{
  "n_layer": 8,
  "d_model": 128,
  "n_head": 3,
  "n_kv_head": 3,
  "head_dim": 32,
  "d_mlp": 512,
  "vocab_size": 1024,
  "activation": "tanh_gelu",
  "norm": "layernorm",
  "norm_place": "pre",
  "norm_eps": 1e-05,
  "positions": "learned",
  "qk_norm": false,
  "attn_scale": 0.177,
  "bias": "all",
  "tie_embeddings": true,
  "parallel_block": false,
  "extras": ["capped logits"],
  "init": "normal",
  "init_std_qkv": 0.0153,
  "init_std_o": 0.0153,
  "init_std_up": 0.0153,
  "init_std_down": 0.0153,
  "optimizer": "soap_variant",
  "lr": 0.00527,
  "lr_mult_o": 1.16,
  "lr_mult_up": 0.821,
  "beta1": 0.95,
  "beta2": 0.95,
  "lr_head": 0.0137,
  "grad_clip": 2.0,
  "warmup_steps": 200,
  "schedule": "wsd",
  "decay_fraction": 1.0,
  "decay_shape": "pow",
  "final_lr_fraction": 0.1,
  "batch_tokens": 65536,
  "seq_len": 512,
  "doc_mask": true,
  "train_tokens": 157300000,
  "steps": 2401,
  "dataset": "wikipedia_en"
}
Each number is 50 + 10 x the weight over the matrix's rms, rounded and kept within 0 to 99. Layers, rows and columns count from 0.

# layer 2 attention output, 128x96, rms 0.131, rows 102-127, columns 0-95
43 44 39 55 28 54 37 48 41 46 27 73 56 51 57 57 35 53 70 48 70 57 83 47 54 37 74 48 58 47 45 58 55 51 54 48 57 48 39 44 49 52 62 54 45 35 65 57 48 46 48 55 50 53 50 57 44 47 56 54 43 62 47 48 59 41 59 46 48 42 47 39 40 52 53 45 36 50 45 36 45 33 49 32 52 53 36 50 59 49 48 44 57 55 54 50
42 31 58 85 47 40 60 39 62 41 47 54 49 50 69 32 53 66 67 59 41 58 56 53 32 64 42 29 31 56 42 82 59 57 60 54 44 62 58 48 52 50 57 48 42 50 63 48 57 47 49 41 65 57 45 44 32 49 42 44 55 40 64 60 61 52 59 60 50 49 48 56 64 52 50 64 42 40 53 54 52 48 57 67 59 60 42 46 51 57 55 58 46 62 53 65
45 48 63 37 67 58 56 48 63 36 63 58 40 27 57 65 41 50 31 45 38 56 80 68 54 55 50 80 60 55 51 62 46 37 53 39 40 56 58 67 60 64 48 26 53 62 40 57 56 38 39 65 66 51 59 56 39 52 40 49 34 56 46 59 45 52 41 48 65 32 48 60 40 39 58 60 42 46 50 53 47 67 59 45 32 52 58 42 54 45 47 54 59 46 44 69
32 44 51 54 30 55 42 69 50 35 38 43 65 36 53 43 48 48 35 61 57 55 62 57 41 23 32 40 57 53 49 42 46 44 38 55 56 56 51 33 54 34 44 49 54 59 38 43 41 55 58 53 60 48 62 61 55 64 55 59 50 43 48 55 40 50 42 59 56 55 65 63 50 50 53 40 50 41 64 44 55 51 38 54 49 40 54 47 38 45 61 49 70 59 45 62
37 69 70 57 52 44 62 45 58 63 48 53 42 60 44 63 60 55 34 61 30 50 56 37 52 43 43 65 53 21 28 40 46 54 50 54 48 60 52 36 38 37 49 49 48 47 55 58 43 51 47 48 51 41 56 55 46 55 58 47 38 49 56 57 49 47 41 51 44 51 44 43 50 61 53 52 52 52 47 42 45 44 43 38 58 57 40 44 50 34 63 53 53 49 42 59
73 59 35 38 44 41 38 32 36 42 33 51 39 38 57 56 47 48 67 79 57 61 60 33 18 45 61 48 77 27 65 46 43 50 59 38 57 38 63 44 38 46 54 52 64 40 53 55 58 55 55 42 43 51 37 59 38 40 31 53 55 60 35 58 47 41 64 54 44 41 45 62 46 46 25 54 45 52 44 53 60 39 67 58 57 53 48 68 50 45 44 41 42 49 68 53
43 32 43 57 52 52 36 56 32 68 64 48 64 57 51 54 51 39 40 40 46 78 45 41 44 34 30 42 51 67 47 56 52 50 47 51 52 50 60 46 42 41 58 43 48 48 58 69 40 56 56 65 63 53 46 43 40 62 69 58 35 49 38 43 53 39 61 49 65 57 56 56 46 54 52 40 48 52 66 50 52 38 52 50 46 48 48 36 60 48 62 51 60 71 44 58
49 48 32 27 21 30 73 37 77 51 65 42 31 42 79 57 50 62 31 56 37 54 39 44 73 52 22 46 54 44 59 51 43 62 36 56 40 65 48 42 43 50 53 46 49 48 50 55 49 57 56 55 50 51 66 65 52 63 53 47 40 50 47 47 37 42 35 57 41 50 49 61 53 48 65 41 61 40 50 48 47 44 32 44 40 40 46 56 59 49 45 59 53 43 34 38
38 66 32 32 67 26 34 48 68 73 48 42 44 56 38 56 48 23 46 26 31 32 56 50 46 57 70 41 49 49 63 46 68 45 36 57 59 53 48 60 52 46 40 46 67 59 48 57 43 52 51 46 55 46 53 44 64 59 63 55 54 65 51 47 53 33 71 33 55 43 43 44 55 30 40 52 46 45 48 46 56 43 55 62 45 46 42 51 60 60 59 51 34 52 35 42
60 65 37 41 44 66 64 57 51 57 56 26 44 66 49 73 62 33 46 49 54 29 53 59 51 34 41 61 37 51 41 34 38 60 50 44 42 55 49 50 55 55 43 41 49 75 50 49 52 49 44 53 52 49 56 56 47 59 42 42 45 56 48 54 41 54 40 48 46 49 58 54 44 54 58 52 60 56 34 50 60 60 38 41 43 56 41 57 47 30 45 59 39 45 49 41
65 35 30 54 55 46 50 43 73 27 34 79 48 36 56 54 60 64 53 35 35 61 58 47 53 36 22 44 58 42 49 40 46 59 32 41 54 52 49 55 38 48 49 57 48 33 54 47 69 56 62 45 62 48 74 50 47 57 76 45 53 47 57 37 49 39 52 57 38 50 51 50 48 42 64 62 48 54 49 54 51 55 56 51 49 39 42 55 65 46 51 46 42 40 34 54
18 58 63 60 43 56 55 53 61 28 70 53 66 37 49 48 59 50 41 43 51 43 29 33 40 66 39 35 51 42 60 46 36 64 57 38 47 47 41 39 45 47 60 51 35 54 59 53 58 61 52 60 59 59 44 52 49 44 48 51 38 56 42 45 69 56 58 47 47 47 49 52 41 62 47 40 43 53 62 43 40 41 50 45 52 44 55 57 57 50 37 50 61 61 42 41
49 39 51 44 49 36 51 59 54 46 33 36 53 58 42 44 78 51 44 51 40 47 55 60 52 53 31 46 47 55 48 41 42 45 48 51 34 58 67 52 37 33 43 45 49 46 46 62 53 44 46 59 40 47 55 52 43 52 54 45 48 53 54 60 58 54 44 61 52 47 54 55 51 52 62 54 59 44 49 47 57 54 39 48 53 54 41 45 52 57 50 46 49 56 45 55
59 29 63 52 65 59 51 50 55 35 56 58 55 55 58 38 63 49 67 46 54 45 49 27 45 50 48 30 63 66 42 46 41 56 34 52 51 43 48 39 54 56 56 62 54 59 58 49 77 52 42 51 43 47 36 51 51 50 53 47 56 49 53 47 54 56 48 55 50 55 45 49 62 36 48 57 48 63 40 72 44 52 61 62 50 54 52 65 38 50 50 49 26 45 51 46
71 43 60 46 40 49 29 45 38 64 63 45 47 52 50 38 55 43 53 58 62 41 46 32 45 24 41 14 58 38 62 38 55 64 52 43 54 57 47 48 58 56 61 57 54 38 52 48 52 48 48 54 60 49 60 32 47 41 51 43 47 50 55 51 58 48 51 41 45 45 27 43 33 60 51 67 47 60 45 52 50 42 57 47 48 37 47 46 52 50 53 65 58 49 42 39
53 54 64 51 66 54 66 61 35 47 58 24 60 68 42 44 57 48 29 69 41 50 64 55 43 37 46 57 49 59 41 23 29 57 43 47 46 57 48 60 63 65 57 49 32 61 43 57 59 48 45 51 63 50 47 48 56 60 52 44 40 55 51 50 55 52 40 60 59 52 44 55 56 41 61 61 50 62 40 61 39 40 57 64 54 52 55 56 32 48 52 36 56 44 36 44
50 56 53 40 36 56 50 61 56 36 55 52 78 43 67 16 50 15 32 71 45 27 54 43 25 55 31 26 52 50 50 42 51 56 30 43 44 50 37 36 47 49 65 66 35 53 43 39 63 56 58 46 45 48 46 54 48 39 38 43 54 46 51 48 56 56 56 63 38 46 45 50 54 40 50 44 58 59 30 52 56 41 52 44 47 63 57 73 54 56 33 52 53 34 57 52
30 54 56 25 52 74 59 46 49 38 69 62 59 32 59 48 49 48 59 53 46 45 47 33 41 43 70 36 37 53 40 43 51 58 45 47 46 57 34 52 35 56 47 57 50 43 64 52 50 48 48 61 49 62 49 39 68 47 60 59 50 47 47 47 39 51 55 42 59 44 57 61 67 50 58 49 43 38 54 36 50 46 38 40 57 50 62 51 66 54 41 49 58 53 35 33
74 19 29 62 50 54 49 43 68 60 54 39 40 43 37 55 33 44 73 53 54 36 45 73 37 56 54 84 63 47 66 66 46 47 46 43 52 45 57 50 53 47 41 54 55 54 49 50 40 46 68 39 59 59 51 53 60 41 41 63 55 51 50 62 56 59 55 51 51 41 49 51 46 36 38 51 47 34 52 55 52 52 54 48 56 38 52 50 40 49 55 50 39 46 53 56
80 17 70 49 52 49 45 40 37 47 40 56 36 43 60 57 21 56 42 38 52 41 57 51 31 56 47 71 51 41 55 35 42 42 55 44 41 61 59 39 45 65 61 46 48 55 42 49 49 64 49 46 61 61 34 55 48 61 39 60 40 47 31 41 46 57 50 27 58 54 46 50 41 51 55 65 40 49 44 55 44 50 61 71 48 37 55 51 45 41 61 54 63 46 29 52
35 42 49 58 43 54 57 49 54 67 55 53 60 42 53 30 48 20 59 48 44 54 55 40 44 61 50 22 39 48 65 54 58 53 44 53 43 56 44 58 56 40 41 46 61 48 64 42 41 47 50 50 47 47 60 42 64 43 58 65 57 67 46 51 57 54 46 58 58 42 44 59 56 38 41 43 48 36 51 45 53 38 44 71 43 47 50 47 59 58 44 43 53 56 57 53
57 35 36 58 60 67 74 53 87 49 42 33 53 23 59 47 56 29 31 65 45 53 57 52 36 64 62 45 62 54 67 44 29 51 38 32 51 70 61 42 61 39 49 69 49 46 47 33 58 24 42 50 42 41 52 44 59 47 47 45 47 39 62 56 53 66 29 69 50 69 26 60 73 41 42 45 58 45 39 69 49 38 50 47 46 74 52 55 47 50 48 49 41 18 62 54
37 37 26 61 46 46 66 67 23 37 65 19 55 52 42 47 58 72 60 53 50 60 33 37 47 46 61 45 38 44 55 53 53 69 48 39 39 66 60 37 62 49 51 48 47 61 46 43 47 47 60 36 61 49 61 48 58 49 53 46 41 37 58 36 50 58 46 55 49 54 38 49 48 65 59 47 61 44 40 50 60 54 48 46 56 48 57 43 48 47 57 61 50 45 43 40
63 45 61 41 45 43 69 74 53 45 47 26 49 51 34 30 48 65 50 24 37 35 51 56 54 63 52 25 58 51 40 58 47 42 45 54 49 34 61 52 57 52 37 47 56 51 40 45 39 44 51 28 51 38 46 56 56 69 51 31 53 55 36 53 55 43 38 58 45 37 64 49 47 51 40 48 60 36 52 46 44 51 58 51 43 40 48 43 35 43 58 52 48 49 44 54
36 44 33 57 67 56 31 54 51 47 41 50 62 46 64 48 42 03 50 55 54 49 42 56 51 39 72 31 35 39 37 34 56 45 66 46 47 64 39 54 44 47 70 37 54 52 44 37 40 63 56 55 51 55 65 41 58 62 65 71 38 57 38 33 59 37 54 39 44 55 42 47 33 52 61 50 59 53 50 48 56 43 43 35 54 36 63 53 56 59 49 49 55 49 43 46
37 72 51 80 51 48 78 53 35 57 61 50 52 69 54 41 33 35 35 43 54 48 39 54 21 80 44 55 42 39 37 42 40 49 51 66 29 39 36 46 62 52 57 43 49 55 42 53 46 59 39 51 32 48 52 43 35 62 55 52 38 53 45 60 33 43 62 48 47 57 55 55 46 48 60 51 45 61 64 63 60 57 53 53 52 49 53 43 58 48 58 44 61 42 53 47